From a checkpoint of a small transformer trained on Wikipedia.
Size: 14 layers, MLP 512 SwiGLU, vocabulary 1024, 6.08M parameters.
Training: 239M tokens, 14582 steps.
Each number is 128 + 24 x the weight over its row's rms, rounded and kept within 0 to 255. Layers, rows and columns count from 0. Numbers have three digits each. The size before them is the row's rms in percent of the matrix's.

# layer 8 MLP up, 512x192, rms 0.0967, rows 228-300, columns 0-191
104:113115159092106131092096180105104092136101106139171132119169136129110127119148111071118140115090096139139144108132162088135148114148122111142118110141153162167119152126152091154119109126138148074078150129139131155119143127121128151120158158122113079107171135110130130090128147152128133086119103144107103145146157145109128125124090137126115090140182127118082141126146159091140139098149093140148133129148094152122125155093131135105181083119139136124162111121123156117114142115131138141118093098100133133144079126108145141127085139151059091156156106135133143164093132141108095162
104:142117114136108182117112107153126101139150147138099128112121133133151074142160150154118068175119108080144150101138128138149170085181133134135141119102140167108088141153108122091125118106112094134153132163128159108116129145077140138114124128144185126164117157122125126165094131148120116139137098112129137113107138100105093059115098134134135152164111111091153100130133107096124130155149165142146143117117050080100110162143078088138136111123133101154123137109106114152147133148156120098127142098140109128137096116133122144148123133087132102134124151102143143136076114127105104105
099:132105096097120166120122105166165105103140139128103140097148094156109173161140146141110117145138086110112096144146162088154115130089101147142107098144085123114152133104150131129115148106124103097100091082148137144143126090140157114121109135136136092118157132139148155185172113116129100132160157127156141133111129134113156072099143122100143131132116148126099109093136127134095118132111115167104123112154172116096127078131154128119078110165107115089132151117159104153114162111114100101159126114100115126146130123099117128121150119137125221142111132120111149103095106109109128073
098:155122148138128086085109125119127084122125132085113138124159119150144134144121140152122152149117115114104179132125157140148105146154112150160093124134132165124112090147147158137079126131150155081153115154140121127109060133129100128093136107138101098125163130124154144114082097135091126117117134139144114172107116102148128096129144119131153152132200140123135117140086076141134121123124136127107147113131142151145156134155142109144154122109185180170100117151146082125181119145146142146122147137123094167118106124141156071081129157153138108138133135165076106127124122148127146178
096:127126113143141138129126097171126126150116104113108126170146151148153175130117103103187157098164146131098168151133114123060161109111134117143139075138145106146091154188120119096146142089097111138081165104155122085128138116146134091128152121142127139089141121128139110150141127112120150101151158098135117116117132143120119115133074161148146093131094092139119171139125132080109155128112123129120121110143101091126105171147089131129120144168145143101138132109078109121190143110114076122180139138155103124120110143146149117117146124147102117150131147126149100124148120140080166154
100:122108139154120133093078111172143121109139163154176121121154111157095135115152136136092106120150085143127129129117155164170133149123137137124129145141125134125124120122157128150138160147114113096085107179156065109140136156113145157086148135128143107141149134111165105102104131106139173113143123139120148119105127123121103122146095161135093108144099094145113145133143134133092104105147141118175176122125112153145176131124110090053130138127106080135114093160136152120114116137126122174075136112163129172145162123144150113150107164129151121158081159163169134156117148103149138108
102:138122095129138147135114124141134148106091122153104160171061164152131106110156108129103152071166176125112137139158114149101137119186147126124087064133114107148101154163128166116122118126150126141138108083158121127133151139106153102122118127120131136126129118107120090102085090114149188105175112124149125163083108124170132145128118148146154150145164135147111157109135133117125133140168117154137168149112105178119134120098180157123143126129146170143135098125112150151116121177099148162107160111084099144165133087146149146129147143131156147164133106129124104128123113141122117132
101:142144143137116145079110140138116140104107160100161107103148104097122129144163178150159159151138097145147120179156104154147152126099136161147099170108131146133128150117115131119137120133095132097119134057121156128134112135150131115160167120157135111146105074125139135163116109095143092109083101154132136118124142122125115135094139158080139126122106158151111134111130142144139229126131076092110151081118105121123145095129113097129130127126113146118132096094160105180142145150132117112134162139102121156119132128142128133124076128136111128138118084166110122083158125133095164111
090:089151139154118118132131119104109144116153116106112130092123161137110177087106132115140134081119119122153112167133133133146112093132105126115143127136106133136138146112143145147084112146138142110101121119132094116146123103135113116144149117164099118148154119066075100142166140121183132149110065144133188120121155118153092130107166111116142143129126123101080130157114146139113112101152075102131143114135109107167118105082123125128159106091078154148106119109119155140148119108148090109084148134147153150148146118126137119139108131097134104166098076192136145068092141104107140126
103:147136155131156130096123126152146140137186124143089140104127106149162118125112156126128128063128106106139165091056102158163112159099137125138104134163126157119067165144136142147181100084155124137158126107142175094159143166122151128140108106145133135119130109120103118126146117127127108121135084128169125098146140139097092146103163114140186139078132154130138133111122108135137153143094122134090122133112123110126095112136098181146098144191125107126156138122092122159112153149136103115100146108153111120111134145089145137133156121142087128144133149108145100133085143171149126136
099:134126112099131127088180140121119156093168135159159153132147170124121163148120151114097130102121100154124119143120110107144138107147134101184110165134167145107108113151138102151107135107158137146148118085133116170099103121157138142116099098156149146121137135146156136103124122081081135103173130134113116128145166147131112127123143123161125121116109117089146134136166140086089124134150119094120118129122151153178156115129152167122167124121097128136172112132156143167153163120160134120092134124122071093160169170104102152061100114112091109083130135128086105123152123108135110105
100:116144155126111118145104167100061142119158138128159149086089111106096190116119134109099154117100089112109100150123173107151079136159149103118131109133115169133110137104103089126109121097155143139156126144126103120147124156128131134151165097103090140174125151107135117132153102124103136165075088107114146137058126151160145147130118148132155134135140141135129102123122132132105123107141115114134151133123140154107114119079176121149163117122120124171130080156134174145134134074147122148114085145163138150144114077108159129116126135145158156140113138116093106104141082098133136129
104:139135155102170115124141117131121123146161142153148108096098115130109153143116145149102100144088116188145125080171143150112131123135144123146143110127106139089110113131149081163115152109128112139188140152160109137140149170121080101093138133137137065152139118165156149122100137082121151141100138146111104146109118117147136095145080103115156147152141172139163119121149144200119106128138100106082128136134127139133173126114141125116117119116116164144123111138139137133110144116168113169081122121121140155146102165107118125123192152131122206116142130134093125111105105125110110105
104:116156148149152126132138161200173121094133116144103148130087109124135128097107086109091116135154131127150127163135134125119112171121146142131137128111114149103124131124107105134121155136118150120124117148167148123115120099092113146091100051111138120111129144113096144107128153109154157132131119129088162141095190105104135145139135155124163163102146136151102059174119137155135132102138163148146107131118137131115076076120099125124127144120096102125137134116103127110096090089161141129096114115125058140110153118123117115113147147083142161085116157139108110136085120136122151083
095:099121140092123164115096150116158073103158160135160125126122103111121106129154128134117121122135101136119111128101141090082112155103161126080127132106084139131125159143147185183143137119115091124144104140113141090126102096144075164145109148139119093133146169149115148138149138113141110102175151117134113099127111149138147109128134140126124130171119117106103141174112123144157125186137127128125169141104110065144071094145139131159091109129127126144123114140108137164137137154097144127159139135148138102127157129112161111116217150138145133075115138124125119130107135139086150107
093:153114143112169142129102117131096139089160072111131156105131126118157084149123138122150145115119145137156136106160132082157119190126115106105135124109070137088109153145122116130145119155148103145128143123097139126166146088128138097130158139144141149150134131128086074156131180148152128120148141083137129085174160097142165135143135125140121175167126101137119179143142125080136123104124126127103148126143132166162171165139108099102111093165143138110130088146145131149102152129140093126109140152164098104101143140105085121131088158119120130159110087102120129168157123100129123144
096:109196152122100079091176127100119119153136142146142119134167100150147118142103136130131101116150187085112124157123134129147118147127160158156139168114122132131137077096184138133181208135145166131130096130136153130137163190134139087138118133108138125102147116105143098134139108130117106128160121138158163159094132086121106148095117095155139085087107124085153099120150178129126145125121130118126125122099105166118137121119117109123127130132111139139130102121083110127137087096118104124160156128129137152107134113078144096160139124134133140137118121108119096104106117102118090110
090:140101142091118140134191109094134177153120141118126159135129158138151130107159113100118157108107130141105093122101138152077126111133104123097127137148098154109128129124109133149161138174131132194118152106156116125135123146197114169201117148134128118079134169127116135136144088117144100136120141140081126143156119122121156115104113106089137128099095141099136145108140075150137131137128154134149112156112130169165131071126128134111143146094124142105110108131131158172086113142111121111189107135137126131121103124110096157138135125077135148134136114152150168139111166153171126142
097:114111166096166103182168120165141128139090129064128119102146118126136118131126075108133120169119162100137138151128120134109108160108107155098112108122102134084126120122115123119156130109135090144138125146122082139146142119094098110180095100121130134128181116107125132178180132122133132146072122144147183108108131131144111061133110094088140149119146115129132122136100102167167107127159143091118105131111141161125151111159161112134102116138111183114121103124176106140094107134130141150145134100094097123117109100113111166149142131134101153147161128138090143147098111150123134126
098:115157143113129180093154141131151140124122160116109141102107118110099127124134118168165154140147124134090132112122147120093147148118125122157143116150140169135085142107112107118132101164183085159159145137100106130103097098164116153165141145102117137134170154127112166125091151097128150096105121128115132133157139163139152145138130131169123132126114096123155130109097132153122144167177171154129087147120116110139138133147147154190117121125137099118158120133100149164127139119102129121112093172119152100204126162095110179133129132092089126143133136160109129144119104193133103168
103:145133147129156157134135117152118151112094092140145117133158104121186156143105103096115132136106102123120091155128113123146142128134127113145105125114093160108136102088115114140085136104151109121108095096126133113167184134129120113147076102137119121073137147119147107150120149116138106103110150111107071115091142143177148129198085118099084155128147125089111100172168144110110130136117125146147140150175139081127112103141077130091129150121152146122133108120081089096140153143158147119180161120146144120126177140115123119135161127177131153111104141149121116153136108123114109112
103:130147126128118116133102142103150074151139190129136155176141145113067131151121158141119107149142114124115099126094121149145132153162140118142108133101150162141089146105129127147119102106132135087138118105112174137094118133062143085107102158138157150112109153125109153135109107122107122099088093116112094128118119122123125143150171143187119138121120144108167140112120163099133150169103128113129135145118105166152181122150099102116116143095160122145164090150145119139191115092121146148160149117121121091144160181137127122125133127162092136148097070143131133133142153110125109162
092:136130139116098115110118144136124116123140137136102151102159153163141137121138163105096100111159124097120133109127153107090108108096143116147133099137079103137133139114173131112107133139129140101147140087167117106163177171110139186099095110128146142182151140156134137115131167129113126079123141099154123106156096099160114110112125173117161135114139137096122121090174088129170149149116113102131165172161076125160129143104150148092138122143117118144189099123172130128130116128101122137143099107161122148134106098128112143123116173179109149155120144100149157103067142123141114136
104:143133137071142113098164128147094087166161078112090113185110095157120142151128136137159125128094135162133134167155111137154179116164108103070133130146141131153157148125153113139126125112101152126123076135120125119097135136136082105140106120119137133121115108148156112168110114139121117123087141163146102139162045153135180154118111122136139188118167186139153104141120119149129131150096139118098091125120087115095135149133149128154122126149133156108158095146129093112145141118114131150147155129133131161140111117145158115140121115111121161147131125132157096130082163136122154149
103:098124128154143137135085116134140096124123107133113121149151139156132169135157157163118142133098081137154167127099101128156112135135131137151102131106124095159143109140115115152154120087100086118154095140168126134118116142184116153167145119099148136137104127139127135135157127114158122178124130144145165140128145128080116131078198124140123124122143137154125131118120101108135145129152164181099101111149136101134123102137143143155125107128129186138124144162105134151096128107150142102173125157068150122140170140122105097144117095124113115133129149147154105203159116168125203128
096:143126092114137126088109132105128128112090123200142142123122133113105165118114139127124105123155163109145119161115153119097080133140131100117093163157161116128109101117135137125093128135082116121130131126120092139139118135114123110074165110150128188140095125142133088146157143140111187104102160120192118134130088120109133122143168119155127121116141094153167158128136197112168117135143125121116090137087161103117132154131089105168113146106130130118183111147098129088125124129141158143119142114171080107146149135129144128141163097135158131101096129081153099142125128133089125122
107:132132143132149168119097144167098124111140134147098128071118126155117126135171135100162166146145132131156111137161153141152082139133140134161077136150134109139108137132120116142134137165162151163115134162167113129082155137143140143127111129188159172156114134149122103163132130128074149179129164135104087134098125159116105162116152133127118117090145129141138116107146130154111116097154150134153126157146135134090154087148143091116138177125110115095132164070169095072125129129136126142135132119142104168094112111151123119163120168136161132160108102140133136122133107091169088108
098:125120110149136154129180120126119151126130055116112105118132111159143135129130111128153146152081162168177141124137099100123137124143127143127129129117121115155112117167127142150139030164138121105159184152069109126132159128135112179139116119080132123127148094117130104127113176182109123097154136150116135097143132102113106092151130107141138145140139114136114154149125113149164148144148159130132114115116151142154086141098162165143089141122101124112091156101143144176135183098108168119117151128143133107150156115130101143102091135093133123117103125141118141119139122121140175157
094:159160141159067129131119094131136128183063110147102123120137185105140104156140083123136122153152118146126134164123104110155130123126130138152101162141119144115125122151101114090149170121117155168144137156157126110123156128095142144105102122116132152141146148134137127143138105107137118113105098071128148159103128170129097108180111139062168096133104134102142128132139138124127133117143130152139155154145139188098145119161115123136136143108139129104152099140128137142116059112146120110138144125112132073113094130149127115111130107135149120152171137117142061094096090177107146144
100:128143098118131098147143107137121106100106134116172150140135113139153137097137122180135112155149115170136143114158081143095163079163166141110140108131167142127075104115106131109162120094109132165093116131123134145145156153104112151151140124148146091118134088153172132138141118110107165102155110118128129138144151128151132143130114118171074119131164112107120151104126079165117124189132088155154154154088127149131105126122118128125174097131129166158129101104121156159126109138115111115146138120129148156077138116140149133091123148094171058094163155110146139139166146121105149130
096:128166139130111126118143151115069133091138117102100109140126176117135118130111137071161128132166174128150124107076187133119107138141139143123131134100091153144177131105168124106176139127105110124138136115103136099123136140075123121131115096189152134114089138114160127116100120109111160139121121138117186103117127120142147128136115092092152118146146137147139151119158119136135141121109156142147106095170122093144127117107104150157125138166190125120102134105117107084144136137123097176175113137075112137127110162152146159116083106121123175113170147139145120152175127150119138140
107:163109156135117166126129131124117137174128152090097096126127131134066112122128107142140119202123143127128127110137100160195094168104110166145096134105150145125143109118109153162117113177078072082159097143172136134134107104133116145140181128164114100098136103152116130094097118106127120154142133103093164137128148093118129089142109114121153078156162139139098141094137121135118094142123127116140131111151138139140149143131106103134110083118157143129144112123146139127151133109108121076122155128120153142118076149104158131102129085117133148138117105114179087106108138130116105143
100:097182143145134120183095154112185164089178136134166092135106109146126149165107144126136092107134124140100079125150125122128105134099170109073121101129114175126071122123117134145164155096106140124088139153170160161104144170097125157131137133101135148138128117156085146115131141125146140131117130142124101147161099122129119117127165130138138173059152113156108117057122139130126129117095131106125104135164106113152109124123141108141092136129145112137151158162110119092135122145109138116157151148133139136120181099132100108158131107107120152181149101122106129123131119144127143128
104:126161135105097126125160091125128085097114130154113131140137138094093121115123171123146116144106118184127160135098119112140136161098122116145159181163083108167205128137148123142119119156098181139151142092135081128138117169085061149123097142146106125142144094099124127157105164132151110154134119159146120112138140120092132129160134121098184129108123137114134113127119138074080137137172155109114142107126109137149127121160120145118132121159095136105128126133150117152136113110138149161166178128141172136120117096083158148100157118124152150144137134095151119123125104153100148136
106:101140135176127116115151125164122178122144101128106134138126081152142138100173162131095150143109156099107122143142141149134110141130150145131102126136148120125129142131142121124073123112126114130168142106126087162104117143115175119124189107148128087132128138149153121101108116112098126115120143163084135141121110151159133158125157138115155134188164208165129133143083122107146106135117109097147091113119118158143084112112149132153079128111149109122139124130130121126131122166136178119156143125144062098157165110160128110133129137088137088127154114174104093124170145147167141138
092:145128111095155129104143160126154111141117140119111105155094114153141132169098119141118119120068114096147149097165169166167158131108116157161109095120130124128177123141142127161102109099093105094101143156132122143107151121115138144104137095106101150099165132147101135070110112162112111139103123167167167149144146135138162101109106096115157129116114172140091119085179134138122128074133093117097097108128129109110089143076148158120124124138130132148125141087144115132110127076119121118117104129113146115137127119145132123160073125128133152172153143136170074134143130161111099151
100:107138127115143085116131120113099153152096136114147135079134117114107163180098161086107150127148155126163123112109107103118103115141097111127121122184114157099121137117125117131130138076177114103123156110139146065141108132098094134112140120131150157140120127120136116139135133121135127092135108100125139139143119106091075140145115136121093093138093103146138150122119156124111121182135189142102144120122106116127129168101169144085147111119102099122147128074158115106159135086128124134181162099133136184066167135133129162140163160137129136080115127112136136114128150114098111092
095:095145114090148089123077137113095137138124134126150157127143091116119070123122155123112127150128092116138165156168127144168073138112117115092156157109098121106089133128121115166110171169149114100124119136074111096152109124165126120082109130147149116174141143104146131147127121148117141082158138106119097138143139113111091148118131112161130104108127084129107112132113149155130097106141129075130116143125119155109157134146146122122130143110115128200129123107124125111159116127144163161113078143154163122099103144092132111160092142201142173122146098155125099108117135116156149121
105:144146132129127141144133112119150144129084118141091156126090152132090098184166145129109156113089131114106144121138105115105105108126110112145162106126104083127101142129097118107129129168166141084100088141139128119104116130131090160135152189137101113129132133164147110131138139131085131124174150175105146110103097128121131071094153071135128116099136131124092079126105164146105116115133122102116103148114087128143151137151146076095134162163120101163091162090128132106121110121071097148141099150118142084155115156105129109127087091163143134128145158130115127149123124109138150130
098:127110138105182164136122126119156118134169105100154090129135130128136093106142147134096077140124122191139123129116140162109177131135140168138099153136107139170149160099121122093089133110099130167099087119157112104133162138119097124127177111096148157159121150116083104173139106096119133136144181142123153146125128074137138118138160112146146127120118150116130152178141160135107140132125149128101177138145164141120169141175137133127112114134127127164107119111127099125134112126135142143116150086140128149139143148114146141135154171173092140166133133158132185104135152130111128059
100:130136132133108167125102119100132117132138084158097143125151111129135100117160119104131073124127136121128159105135123131103131134106130174132147114137120156080169055135134146115137139146122111145109129169127124078068111090102107174143128135151123123106173162173115118110110131153082130118133136152117166176092139151110155108105101169140140119118164145137085162141130108129140117157156165155167132169136148071129129123145168107175109134107168114143096159117141118111088126138123144161138125138127112106132152110147175161129131134165150136076145138139121118134107128161148164148
105:149101133160135147147081117162106166172091108122107145154152086098140091155186122101143126119142172105121154145119169138093100137131101133155135118141117131134069103094144136145119124132101139133110119142151119108124161112153136135079126180131135115105147136117161092157123136141128118166163162134157118161100096170144140115171131075162157144126110187137137129132160107107143129125113122148131122156124108122107147142136123132146120103115136129115118165150110172142142147130109117113143106145133105062130123137105159152074174140136134067106154141094131089155095119147120147141
089:176143138115132128144142122112152140144129078152087134134120123150157139131131145119100144077123137137101184153105139143100116086164116124133136109151154112145094111182089126146138085135107104095141137126118155131117107118082098149161094123090117130112097075145161143145149145143156112143131131101113107149163113135160127154149148125125108177180156156127132129162112118127126120108143091167121177106098104144154173144101127150124106109211181115131138106141151122133141109121145147121087130123090110140125133133108129154119101171113110172099140088144119133156128140131153088111
097:097125122132159145123163114105140153082087083127106105137124164139117154133153107165176192150112141151114140126130129097119150124175106160156125144163127120147107089109112130134136111089159114149104121128136095129105129088121155159106137110109110112116103104099122137119121067146108102150116152151145102132126133122182139146110130151140111149117102134103103110150102115118187102152138162117121116129130169152115146132152186155126134133169157155151100118146121067117129103132120142093172107144131091162177108090120158118146134122115164124110126104117165160106095135124092127170
097:154098156141154140136162170162136115101155124112109134132153128122121176130121101103155112144083126141131126138179090144125088138128143135121134116112138113098166133140104123137100071153134145165161077129082147111101139119108106133176129124110126130120165149129113152104120139158116135172122112093118129118075107108076150082096142139102169102142143145127074156122067139119118121147091115106101166152134151140128099123135078150088143114113141137150142151122113174116123119138185169155085095113106114120125156114126120105123148120159149114133081112119140114125119110116165144103
101:146153138138130144126090135138117124127098102121137141147159144143132136136146154160109100109112162165149161189156129131091129125111138129109134096105108104127136124145108082164137141108082147127121073102138130145129120153165120116136159133139171153166103140136106115131169161118107116095100125130117114103113108156128113184114141118167127129109140151141138144085116137100081156117144145146169131072129101116108147103147156133172103163160130126115111096178140159100096141124126100063104117165146172113147132113090099146160120119148080149123087084109102110114107150132144155154
099:148159141128147131107115086105093150106123133131139099113109089117136130123108146156141167110170137132086069145154158131154112166128140142112124169122166135150113123087156124171143158122144138141115132122143130140093074094122158147111114159158132098140087145107131109185129096159126095115143139158148097112132118205121096142119146166114139109185146165139093149123150147148114142113123128112138172165120129114105096114122128120133149114112140115122096162105141124177088102125135140155113148140104133089143139118107126145183112132058174111111113144115107133132110126126104127094
097:122101162141148134119140148088120150174101148152153110145129129181121162107104119123113138092136182131149102144115122127112156124121116125134162133118106165113094111093125165121096165155108131143144161104110160149144176086133117113123111131151156092142123130166139134166083120139108112124152109148116107094120128120135106125107143149117149125093110155155117104101160121147126150119103117056128157202114128127141098125150134158113110142088094114120110143178146158125124153124151112140141121150117122080141100119127181062130106150114127102075146129126101115145173123075128119112
101:091082092128099140126145135147140113120156141095183123124123136176128134092128146114152142115113179115147168103105109115118118097099103095101139145136147134117179101176114129179109160111155129110125141173087115159101139136099135146150176116108117127096108155117149108146104130117138147160130183125107088131129144125163113097157092132148122179131148126102113153136124106158100132158092189158146122109118119117102111168137087120113104148141099108153106166103139071115094124122132088098107153145133137125140092128156145142125108130082113131158125137133117152138120106150124170135
100:155132131122138172146109125112122127113111129111144132159094119159121159084148137149149094116138091181129118189171134111131126084118095117143142100119131153187120105143112107141136139085080094149109141127132138121130139123132097098149108159117150147141091171103114149138131137135106078118156116106118141147170119119062116159117102106090119094101116133108149101151136164117142132176156150129104157118104112133074170131180102124115112114142159151115130116151122144148122124128164160147120143117157066120140107125120118076112112127093124105150126125167101114159100163101143135147
093:134093137136126103136156123127115131104131095126106138160148131172141144121145133112135128133144124129122137141129139093086135090164136130126144121151123078181095127145091130104147107142158132165102119133128102125159104162112109086178108100125104102118147129087135153112127136182178105129171134151126063119142155128113127128125163128096153111133123100133128117162081104121099115133141086138112124118173098130134152141100121130129141120111117148174156157115127128150165159151133142115165134113132104101136132052090120118079113133144133094148095126181110156132137123082185093163
107:134121096150107118066114154119108130078150164129137144095145200161130083123143166118100113160111121171106148128135138122129105182134124123090151145163136140146148116099156151090133132138188158128128126112148182137122143108111087145106120115156121158134131146100114158129146122089160122114123114119124165134118101195138095160094116153122103122136115123122131146144085116098144112124065143143125131136104119136121106189111132128153131113132115136146122119123124148154119132172123106044091109118132147157149175112146144112148145156128095138117103134102149124142140117150151127129
095:107143164134091120126123166123111127136075115114170134102127115124085127107123119145143134128150131154118116157134084174129109113111157150139111145135118139148108115093108112137099175107155088122099125133118107117139138130121144109151126159112113140103092115116130118139162081086162108133144119115139115152151060146117089088118147105106091105124116103108148126113090147167111059122126130108129117123120112136134145104158159150106127186155111128088115122091097098166120112128133102106158098119090134112139128150091141143176087118119156144084141123156140134067112128107139066094
092:115130175147116133112142109141126116126146133138174126130138134149130090056192141156158120132086101136087147172075152125111108133078086108115132083145180121120122145180143129085134116144161112108129128098081123078093086129123128137117133139129125131117147113118156114150117130143141138129122123123114112082123137147138100110151184124143111144124149153134089120115105117120129126104114103069117124119136104099141143125147115113128134079087134105131131138128132143098103133209116140165136140138162132125143137123135143170136163114140142104125099157161123109126129193108140117168
100:109102116152104154159095110163120150135129116137152116098140103150117126117133100115152120113140161139086131166081144152115125104117130117115142098097112139127136130082140101136158145152116195146127170113140122099120091111099133071110158159126127133159123114112138119138084134125156147082103167159119134129129126109102115177146162136153145127146140106177136154145149126093139134094120137097135167077144134191143144122100118117158107092118163127112114128144126163116088138148115163157119080155125117125133104121133106153130160128164102174164110096139184118106142167120145082121
098:104120094109100140136155152102146167149140099096142124110103174110146136120134070107152146139089120175151179141117114126132152154081159163091116148112184141092111139122089093074116128127083078133140102140159118141142074098139119115114181099105133146085111144105099149129116129121121124135157109164154144121135089142119088112123160114147100135154130115134098103152130168155124127103095153144123148133106128108153091098149124109148126130186141124135099104128132096153110093125130137130133103148135104161139142126143184152133100097142129135092137098131115136122146131157166114132
103:112104140203162104137151083119140149135161128158127148116111080150138133150074118165122120149115092096115155132137123167159127057100142127138115161124141087112102137135134144140122154111155121113131105181140124170141101154136159152167128086142121142131139087178160127162125104107117092147115165167161117116125088142170114122183107153144115163095124137102151135154157103107143105100132151110121126088132131150144138116141130120133125152096144178104155121140125133137130149123098116129158156115116089097132141150155110104145091109140106118071117108109115111127124153117148127151
097:152134087159109147140157133080128139110123140128140089166093144102141147156108182143146142154144097121111165158125123148121140132145135148142111126194096156126177133148162126159136156088139141142131132121127105154136149132140096105086114110120149089132135141139101156144142171159120096109136118108145132130128075098134138118148157122114109146140111148124140107112102135095136072149107122106167145106137116131141161171116110114157138150124127128131134100085132163106175175097122139123137134118106172130136159117116136145083098170150101173153140142119151119109064164108068142154
104:091130119159130150110135140161074138098140146100142151112156089192146143096153164149142162081126144116124116122147161130088128092148144123138137164106151114152111093180090153140131130141157132175120122128094125136126093171157139152186189101133107121086150155113143147123145122140139135105135115110135112145119141140137120150130121160137120130137122139100091119139107087146144130104108146137096133117158105085124124142110136140134087132125122151126123147153119122100122141109137106093125173181137077112119139143119094116131123074129086080145148137167085172131161117145166155139
099:139123140154137165100136126110145107098148126167160091161066096165112122122118138118092162133134121125152106178117135136141099137126121116090109138105151140138154144151134163082164115101127079151121134101128117138120125108135140111141099059127094149134138109098151084138131136141125120128134127099138136118154128135131125117143177087114174119125106099109108127140156174140099153121172139131094141087142144157142138171088158121123137156144121154156136156076139120112133146116184157114136161113169118072101196112126134152151126120145139153154098118137135110112162136113181127141
089:133075133112130152100129122123098155166074141114135159105138159159131144108145170145099120152115140129120075140090126109114115171149126127117176126127118125146140138081142136082129125143146141087093128133125111131128155166124122121124133123152165129124118123098099171123148144081093132117107114156167095102140080117084120151123180130144120158105135125161098129149099082130109126116142123102165138103134135184123181134101143117108129102096109140113154138126176179148139114132100115162160115106170108098167116152136122120103137157106163136137112118160122078163145157126131114164
101:133125116161130136110145097102153105155134148145125086138181132127100135139158154160136123146123093137114134154144102114149151120135149114186140148108144114112113126167104122105133141119133098157127105134134153150121109143137150104130101166127079148171100120108132150118071096126146174094103083131132162123137147164137137103148113111150092093152104099131135202076144121147128166145141128139156097099106161092098142127159079102128138118093146152091142169142130099094118141115140137103139149128124156093093149119141151151120111145141142129103097153108146171147141160135132062108
100:157141160176131193162149113138180117104170144112126156184124107153104159122155137148166095156125095117109136134114115103140145161148115177113137102130119127130130158118126137111124128145102133118160112133100154090128111138099090160154109139097113109150103117131072105141102134105144124143167148109105128130139107121093126173132122063145190123193111148132086147110165122115115150134141104146142138142111150122155142134096117128121124097120117114116110142111085180127157149149104136096136108135133148116116163167086107134080144134132149118157096153168134166132125150126120143114
101:078138177134146120132094165114171121123142144110142070143110107136149126152084114135139160122134146148082150133111112145160097139112128139107111140156089151123138157112131150128111137135106124153143166091159100113149097091158123149138128116139126131121092111096130124151125137144122066094150114119135125127144092134150168125137164078130127136090120107134146042099149156170139118126123106110135112131143113087127158096098173133129141121168124093127100147111115075111134110152132146107091115106124187094137103105128138112133134136134142136090113140078126138142117090137167144078
103:125121092105121110147120161162139155168161111064146178120142093128148086090135137096156080133088145105124115136135119104145116095134105155096170128109117127125098145114192120122147126141174132117107106139178111149121112151098122104157147135109110135122137142163138124141144112124166151141130081117147146158142134136154150098120125163132101117111122124152128113080143124119121179118104163129118179088126132164094120125077139171164113145108133115078107133124147153151111122101110123077108117123132136127130088118162139095124149176161116154160118123114110115120095098154151124162
103:113111164187143174132125169120137112125115128151148088130117112101173096117136120143113108121086134104036144098178113134121140120108093108121130138114120098133121140125103119163137097134088134141143109059135177129121151127150119164118127119149132135152194121112093122129134125151121117139096114131143116130138146144136119109119150152116182146103117162132108162155141102132158125114153116126152101126179092135138115121125101156145137153097156150097123122105154081099091138154114145128095156167090127087150090154137151129147133137156150077140145155087135136151140134147152118127
102:166098128165116142167132074137144157145106138115118115123128136137091112137169110104140150124109135137131122143072177129109154103156112149149119168155121139144106152084122142154151133156158111123123123127123071108080112110143085126129112135112098135167135105121143141132146106109094120151113190178155106166139120143144108168120130130134128110124144138119108087166159128175136082107148143097171114112100126138102090058119136121150106120131120119133103110125127108134087103119116113154137104123085142103165104116115111139124170131103099099165154086147099121112112161153109124168
096:159101130151145135139149121118139087125139134203164156141141155123106151127091136097134079118140136142129138115186106115106109097174175102068171136144138119153135124160114132143161139135109080125161062171102133147130149148117151106136124135107122132180134162123139117131141156157183178128136118080176098094134147091101164130151135146153101139101135135134102173162138130142120123159149136152122120151110094100144082133109135130087105144134121161129084122134137120132119112112145162136130116108147129137099154103132126093100140122117156123101105155133119145127128150112102134097
097:104134168118093156078161152121130154116126135160163150163168104174148165147164131102120138096137122142125133143103107105106104109137125134165146092158138096128143107120095080202137128117138128164104120139132126114172175111168137120103112132135100145133168181122158137115153122138151154117098108131142183131110130158154131168137149134175116136105139133122083135145150144109164126139109137158115133137128135083177181147153072152112106128123156118158120111136132119150088107134133155139119122118138146083125093119176118135106128131147140113156100140134154155093127106130146143097
098:160165173090121155099123117098140132164054136133122107119146140166144103145136100131151136113116075154112117142151114108102140135099101137101093102146156155135153151129105127124139103107081096127133137089129160140156109116118092119174173127119094123095096173105138126122123129097088097155086120120114140127123174126126137150136094117151123123143113143128100147118131110156122134128137144166108103123157108094157159147086089075165175118142130127096104119113126125116173101140092130104142152135132087094107129126137116122100135110109099135121134169190156162132165136112102122111
098:120140112140136101152097131139119174142140093125136123140163097153171114117121158094130158135165152127135138155131154137115101085092088113134080133116135113158116129155094136124119099108121123127121113117165125124127154149104127119143110122129099143154089060117124143123159095188121090110124148139142149131173145140121122129173120130151102153149152123142143107163156142157180116069163144095138115097129104146105187107108135131138147142152107105090156129128148056156115145121134177130081140090135117091117148077117138109114120119110113154137163133151114107090142168139133130130
095:139125145168122136133107145135118126153120157106133141124104130129078127103159108128114107141148124122104144087179134148095143140127134135157087108130143169083117116151147174130150143148178132114156126133132132082137181178138092098088090139072155122123093147156131144095136053144108100160148125155091111152132134148128125129111164137131117084140129147115138132105147115100089110138168131159142105152082133141129128088100126088132115117097123106139116110175130140115128087162108122124147107142161144158135136150154150195133153152132118124089109148121165139102107112117161134105
106:151139136145064122100132124113127115158121150118090134109172126147118126121110145149146140082089095115144167132100159162106114130120143118110100181151124169142144157123124164158106121177103143172107149184125123118133103126167114128148114085178112128155100110093085142134136143141110106166105138145158147104150110121132073075107164120070113110149160149112133148142113136125133132141111157103152157135079088127134142153105131109114087123144132130130176077137091135115146136161092152134158130153129148101114135140146143110137138133126094141143119122167141124136138153129122093170